{"n_layer": 12, "d_model": 96, "n_head": 2, "n_kv_head": 2, "head_dim": 64, "d_mlp": 384, "vocab_size": 5935, "activation": "tanh_gelu", "norm": "layernorm", "norm_place": "pre", "norm_eps": 1e-05, "positions": "learned", "qk_norm": false, "attn_scale": 0.125, "bias": "all", "tie_embeddings": true, "parallel_block": false, "init": "normal", "init_std_qkv": 0.0476, "init_std_o": 0.059, "init_std_up": 0.0681, "init_std_down": 0.0681, "optimizer": "muon_variant", "lr": 0.00555, "beta1": 0.95, "weight_decay": 0.0, "lr_head": 0.00545, "warmup_steps": 200, "schedule": "wsd", "decay_fraction": 1.0, "decay_shape": "linear", "final_lr_fraction": 0.05, "batch_tokens": 16384, "seq_len": 512, "doc_mask": false, "train_tokens": 134500000, "steps": 8210, "dataset": "wikipedia_en"}
Each number is 500 + 25 x the weight over its row's rms, rounded and kept within 0 to 999. Layers, rows and columns count from 0. Numbers have three digits each. The size before them is the row's rms in percent of the matrix's.

# layer 6 attention value, 128x96, rms 0.0477, rows 36-63, columns 0-95
084:506532504500500500528497535533473518511498550571508501486510520485496485505515481507485433450470503514483523476469462486472502484526492528520522502524538528510472526480500510471463497515466436507498498511506538486468493510504502493485547495517541462483480470484530456523537514483498506473
107:510498499518537525504471447505482531485537522494486510501513511502491477528479489490479512497529518521527509459512526510487530486487512479490523474475507501571545498507548482490483464485491485456472511494510499511488486448520502480458490528521449432491497576487521516471520481513517519500
108:556510475516522534556517509503519477517498513478511499547500516472524487514482493442538516488507522499484522520479456479478470512518482497459497487481468514447473499505528585530518525513466515498478479518507458485494512474499442531524515493490491498516484470506494491518467500522505492470
101:471504471491482465523455501510510473538486502473515506515488489480508449465472527525507531464520498505494497529520469541512501462535486468489462546471526496459471543530485504463512501497517532559482474486479490492535541516490491503535520525464534530508521472488515535472486511507472520496
103:505506479507498506483495510481546562476464493500461509453478522473493474507496489496446501527527491466495535479486516508514496569502485454519510503495563505487508508508521490477525466506442527528490494506470491482501465476487493507490497563495465517515504537502477492505519550511547493514
103:486492524448500478482503563547487489486506461518536470491501511491473531487525509554486524525504444472505498498487519492530483536490491507524501481535498524492490442514484484457491494502548510485526499547473521477514492478483518506541492473507526482483506453552532493476493533497473506474
102:513540458484487498509485484513466518507572493473504495528477489484486519491504497500466527474508485525537534529450449505495513482489528511504508499496520477508509543522465502529535534517451489492453537465551488489523487512495492502479535463500477485500528483541494446518508453504505511506
103:528506476495498518507477491494502486511493501485479491498507486497517501467466471529545525457463534477518496489469482484523514564497510528506527476533513528461494486477499463544512532446509457448499506487522541464477459531523512469514534509508493492495505536542523461551490496489489520518
105:494480544509519473516545444500513514473472489491491529539515501480524531516500493427525485487522503551558451496516497478497475485487488492504501510452493515550524510475514472488505451486488489521495532471526482523467475510493508531502505505469450487529510529470501534505479524490525513497
107:536551522483510489492518511496507511523472492449492471494455544465474459514456565535532526462520515521487456510515522541517466484492480516536483521485511498472477496507499495488513470469515502523503519495450487511506526510488519466466486529525451509528532485498522468479493499484510530501
095:489501484520493502537481508498527509504503509454552488525505534520480504468406505504498530498523517481521534532526495489490512534513499462495452552486470509466542503469488484509557528472498465536514493514492490499492508505516483498501470509488476438509477483509516518460486480538487499522
108:502500449471504498473525519470510496502512475518506481513525520508478523495494556477531556523511489461463517511506469536503533532497479472541485501530488489510521520435463463537476513495481496520513536490491487474541517499463504510495470475476500442486522500523518482516540489532521462480
088:540489490498518439512445498465506471487469480501492504547498480501534485469529496503502493484499518487522493526468480555500487504519485479522519478526477485439460502493480538504494564506487479529495503483479533462496473503505510498522550518523455506516540521523504519495477488563504511487
113:519510493464440497475483523479480500534519477478505498464535521510480451482463527538530493498472537506471532520514498469503493469498488573511511484480487518511463495513474529504500498499500511539500490522472508485536509446561505473481462528467519544505482531521503506487494533528500487478
101:480478533490476527540534509522486506490493479529516521471454470503493475506517498447500417526483493502488485504516511503482509489463532518511529481486508464546499497483519503524490503511525513498528518487469504521487500485513510540458512493540543498516422493502499532484451496464538532499
085:460478474484498474546493512556459467497516505511523473493433514486543503484482508506493509517498486496541477565519486450490475537497506486499518512531479512472470495514526520486537513509480498497531512452497508493504507501451520512530527552502516467515469490479521545488485512501496500452
100:491488507502527480506454490489492518518529487497509493505468500500485442493480548505547461490533549468501506506501523523484501482480482520526496491542532469510483460526489476490492563503499545524483522477500492478560477531493524472506522472520500484494509489544460484485520437465528510496
110:488505432500497495528479490510524479486493496510517497510511510462499514530498460508498485465497486518500459504535462550485479502537467501514538509471540589526514496476529525523498466481504471499507481497486495504488512555511515493511470497504524454538490467461526482516467471538508475497
100:489480511521512480457529514551493495514496494520506483479504491477476473514501521460546524476567495456465519480528465452495507489537494525535477525537522485514494540493483471515500479495481504477514521526471472555502541459443495504489497486516518474498494465501520513473530519474532510493
110:509489504475512507492519484467451507538520502500516535531503503498499506472507516474505506481512543529468471533514506534505500448512474444489482506483452520495508532487504514510462547520530511496497496544533463452530517508472527502490504450524529502507493544527454468472497475480500507447
099:522480543495494510501524530480491513505480477525478477519497469507536555479484442455502457523476530481519510534513474483507476501496508489499475514514474492476508469490500545526489531475513452480519526477500520501500490511517497521517475420520516484494507482559497498554451507494529503527
105:480519551487498461480499505520510445464518491496500512526479519518456513492515468488481545540512478489519532477474445487497501479528518468470471487491496519482536547474490470508541472471537478533508503491512515512458552488451519528517492502516517510487522522473551503513472530478491509504
100:496536530456522500477477490556440525524523490493500513507483552459497498515476494496484497522458492533533491477531491490506516460498484493538505475526459512523462515472484513484510485465521485510486529475485520530446515464510549527478459510489513519463513503512531508527490540483528479511
095:457486511526507521464501524471566494462483469467489511510465508516476525522490478470478542520550544511525507500495517524461482513499492512481449512476530532508525501477481521550491489483480505499528492480468520448510547481504543521468499518517501480507469486545515498503490477505496459480
109:484519501522469520496488530457519530475495519509528479509514461552511512489520514472485478500500476486519447520532519498498506473460501503522496484501436474510443544497484477524505499495531468523525510555498485484483513510541494521501548475490464455496472511522482513454516471536487517539
099:492470522462508494484541509470488492531451480508498478461446507512500495494471500531481517476514472494506502529519522536523468501506490516518497535450457502459523501509473516480506504513500493507554490472485486524460549537537537496483520504496487532516466483458503521457522536488527550516
091:496473470510495556507499501514532476543497508499498481532493498521509474500484488466491520492495514434494486505570513495548485515521466478451506480509458491468482467515548498507534521522508541481490501526527486471505517429491456527503534495475489485522514484542505499529497494471499493518
098:519486468471469509528495521497469507550477480515483482514487490504528481502483475507517503491432522479492509480517466449512532424506477511475497536533507522486541526501465520517468471486487501530534487504521548497467497529517490499493492501497510495472515569519527552508507497489535478502
# layer 6 attention output (transposed), 128x96, rms 0.0593, rows 36-63, columns 0-95
088:513467500529492520528506492475488482479511467482459465503499502485517471478488499515518567541524523482484503484514519477506485469509501469524526478521459506476501503563495499502588492503456522467510503473493458509514465476505521495534457510523474465502503504512527561503504470502500506517
107:505532498486461523473510548501488505507478518490480470537437491506513539470505527463498482477521484511490513493502511530528487501502477525486449530459513498461489472497491521475528546511521484496490486517484523483505482511496534500523492486480525515517539454438473533564545517501464504482
104:487498481480464496464531486498516478461547500504545496516540501502484537482517482557460507532512459562496529514489499517490543522497530470537502472526512482516502500519500450483455464468509512510543481494486479475474489520479515515475500431473509512491502516505524483499493485490522512541
102:515526514502525469464486494524494463490549497481493531476529504490473497490503462502499480528481488475479511515501524448541463549496500517531533464502487491533516455460490490516487484506464490503530524462536508522450511527500463538510500494512469502487487548524480492533473549469534504530
105:516490501502535546505497536487505495525511549527453510527434507515490495507499510490486489440491501530487470473493535523473498539477490487524446514493464515484520514494487488476512505515479477443465510478528504517480517518509468532519506442522520496545512472544515518513541468487502496481
106:486470517517555551551467434493521500515479482476487504515503473520477462509486489485521502481498533498519493508473481485466494442534499506478496510502538476519484520509548485496529539517462500475532532522505497538520500475533499508446507537496497503501457546518497497500501478475526465507
103:475459482483475480461492575538534499483481521552504482501531528482498483478513510458523478497524527513417529485528500449494507495503479465546495487466497454510509512507517489511465509503525530521529510497479507522489513520509496487538475499499510515498527493455501541473483490494487491525
117:529485537495503490493547502538482471477497505517535508494537484504499485548541511476508464539537480515470483481505510485493517443506486493481442519482462531484471524524490537458509454521479517503513517510478482542559508491460533482508453521472510485516464494486510496466517489511502490517
098:490527468507484502481479529458495516508518463513525493455474481475509521499481524477443505494464545503466509524511492563537525519479541519528529480547478525501468493532453509516471506499497501491463470534482512501516519482493516468506507504491528508520470466447523506538528505468499526477
108:471488521489524491515524530481488486510525474481498535496511481513464494484547546509477487502438495536517513469475485436506489566495511473498501485495530524497474500515468516502512524523502471459483519495514483507482540514517492543540480496475558494520495522487481479555474508471488453493
102:487529482523560501445543472524500502508494479520504531494514500550511501496553480497491467518489503516483499523462523516511490513470446480476510452480522483518482476466512497500432490487487517495513540518539488479488495523460504495490492488464506534493542515475504480508505533488503551546
105:518461525526543516461503525540510513512526516554481501510516472564502482507468526502488475448508518516505510505506480485495513462477479459463529461449520507493468499479466481518523496538524523508522517544502478494504474545515499481504502479472496522523515479475468469443478508503490511476
087:525471495433490514478533501548534503501483500504494485516478544497532471508510472458535481561503501503462509511525488448515529507505514514467473496485477520500517497527510463491540449494504503485497490521497489529470500539513466526499517519461531517490442503504524447497536496477499476517
121:460506557509519504541490483519465474448489487495502558501519494482491548527517512495505460485506465520510469476491493499514530538548501438493531503470527521492516494491544475490516508501479494502489508501553495489456510548506512499498522454517493478468509474534478460502465474509499524515
101:463515485522495451493496491468500530489440463471469489515484534508489548507468531533489541498481521491542497497509451568478496504517502521526527549521464504451522498549496494480473529473506477508481481471497491522527481480494537484501510509512472509491535506540488484510511501523465499489
089:488512522508513488473516499501505525514473511453475521510548501462482507524497474489472500541468545487451475507480493523473481433534518558506482452493524481499515489518477446521453502504490503488524506521522485535482503484504513524469464495483469543508522525523526516516505513490510517553
103:498465529470476487473533523500521486509501502507430498510507561507509509494501492492536498514493473507524502455498493462519525478502511473523523507460475519471480549471466504496488464531511450503510502510504512545491509542527498528472472576494490522495484482493455494531480506520496451515
113:525520528518483530484516487522475544524494513496503487489501483521497459496505531503509528519473527511485549477481488490510506502481526518515489460529457507467499473535448498461521511494466511486563485452491515480504480469478507479480514488483516509478484586477521513496501540459473543504
098:515488507526515514478497497490497501465547471505450531538478495519497492478449515543485539530443483499510496518502501516497475435477529444497514472519537468512468515502503526507501517551556480519515506485543485513502493507527528506510478497467482479520508480504471525522511515500477478448
115:475494496461498482484498493499580491524495475480517467507535531484485517526469523513519498493525498479528535469517515478525545506501507548528538475484525496519464483451480475517526434533489528506509495492485496517514500497519469491455516501484500487474537504457476444512467511530487481505
098:518486463509503475527502459519530491490440499508547491490486547533521475491528472551498553497518534524483473515483489481489538489486495534515520491547465496478496553515527460485487503487527514522467494500484491520515520512483484466460501531488459496495486523467508472440532479509499511503
103:511509469500519466499426468549480508513533466508541497488517512486478507515473495471488496477445528476491521565525564507520459490469496488498453517500532505528487494524510489519481505536493522469521542501483459491501485472517494506472498495501516487524488491493497522496561534486483488498
101:492524510544502445559509516494477492473488481455538487528487480518490507493513515471511532530481556494492486509450481496524491519522514491524472532487525508482466457569509453511490524519486499476485507528518463471486491526529506490528542509522475484524488491474469523463515497459492495489
099:515497489483502534512511496529489532544488509538497508482515529487452520517532520517501471473447502503525515526503503503516528530459514475457485503497499531506455505499501498528480486493517468496523545546501498520488480461490469483497460477461473532527517529469494484487511472492471576449
112:537479494495572515494518502501528518490462425511522501478505502497536504516464500497515499489517474474494534523479463523526513508511482492473555508500526499491518472470486531432492541481494519521467489524494514502504461510502477473521510505497482544479529477490549442494480509511470483511
101:468475496501522463516506518526493510538503456467489562493513496484470470502527537513466475535446582485514494512473493488479482545487511518468523489524514501557474478487516492515500492480538501504471486469516510485514514490476475529507495488511490473473516528534531470545487484512492500471
085:527510494490531455508513481467499488476515512482516510506508478505479541479509461538526503508526449533475557485472487540476517488518482537514453488497527506516499513446482497466455501480505493575551494490523497492544500502497502553491479462499470521510467499486522479482485495515514499473
095:516500540553500459492474483523463479457514488488515529485535522502531525497502483464473509493557495524512495487484541528486538527504516516520495465474522534453463492500495465508531508470472492518464523472524452535499487483492527476516512502521467482490491492503471505445517503541459521516
# layer 6 attention query, 128x96, rms 0.0475, rows 64-69, columns 0-95
070:509535527510456505531518496494506488477528493502509516508514498518524520477464530470498495484507505473478535509521495464496483526523493494520490496520477540518505479517488498492524507552531492486432544447497474506501531468539505461453518474479509531436492524532484509466474539500468458508
073:477509490504533528473494535510533494459477522505452488507498529508511492467499471526519521482484516520515504476479478509538470538508528528557466512497447492484471521484487497493488502501499510426506507491525486539491504514471535461474499483459556493477503499530468550485512491487550520497
065:517512524495495522520501498513547470528509524439519487494524513524449490540491493491479470553460444538507457488503510494521472458470488486500500532475491493518524536475501527481510509492453530504481504488484523502541494496474488500515508556500503499535490514500482502464511423495508532510
063:508489496535477489505547538489501486499495544510496480498518518491495520521440487504472495516495471521534482445506540536526472491443519463496552494507485524453506540496491521501506501536512494512533455457475526462557449491485503462528516487492502509484542487474503500500507492489494495513
085:482492469518512515483494514535471514505448503503426482505428522504505515491502499491480501530474531520529501540493517517516503497478506528503487479493462532512455527473504473500508479501484503488489428534543519479484517507524511504515513488528498467513473469521460561534515524503514534481
065:524511530511542503459494521502524474468489486494512496573540502537495539506496473486506493488480477466467466498488485488510510502468498551527517508478519482438535503524501525461504470500490490503481516435551477524503507499508458483480488517553534514462507528507526495481495481471513510493
# layer 6 attention key, 128x96, rms 0.0476, rows 64-69, columns 0-95
084:525531524488480529533496503496546497450496479535487544496490515510519493450512534452479493466502546469466518513528454460485479538504497508486493477508458515513511507527495492480526477553534517490506543464503490492498517515508529468509463491498507527448530502500459527486518462493470500503
081:459502497517520513489500529477572470495485504521440475542507500490508483472493464524503478480501493510519523492464475552512494539548504548534458470502472505498476484512503489510477486473496476447512526500518462519488529494465529470483535522478537529479504511524466538499501505489519498522
075:523489491479511485515487491498536467539481541459488474487541508508460525536523480496487486560465444511493480510485473487519468459455491501498512511493536495526541520501475534500509519481481495489495517485495508491543489472488499507521512536494498483525465567488497481455514467519509561506
073:512484489495506530516498529493508486486481546465499503505521521457489530497501476532467449534506492529537459450492498514494464508473532439506529492493509512462504530489496485496504514522488521566533498488474477499541468484513471448506535478484527513531546508496525486518519475500501502448
095:483490488518501505499493491514491510495456524506463454556494493451462489459497513533480477517528476532534514534482501525538504489495484495532459478491509573530456506484534463497510501473491506499446459518507523503490514491520487495505514483516493509510490471546470547544486542512486490505
075:501496533498536516492492496492510504480486470485495532544514476527498565479458497476485491490493479442477495506510510489481484498467511565516520521476519481459529475521457523462480456514505491510514535444551489494520517488509493476477488551545527514482485510505512465488512499495539536503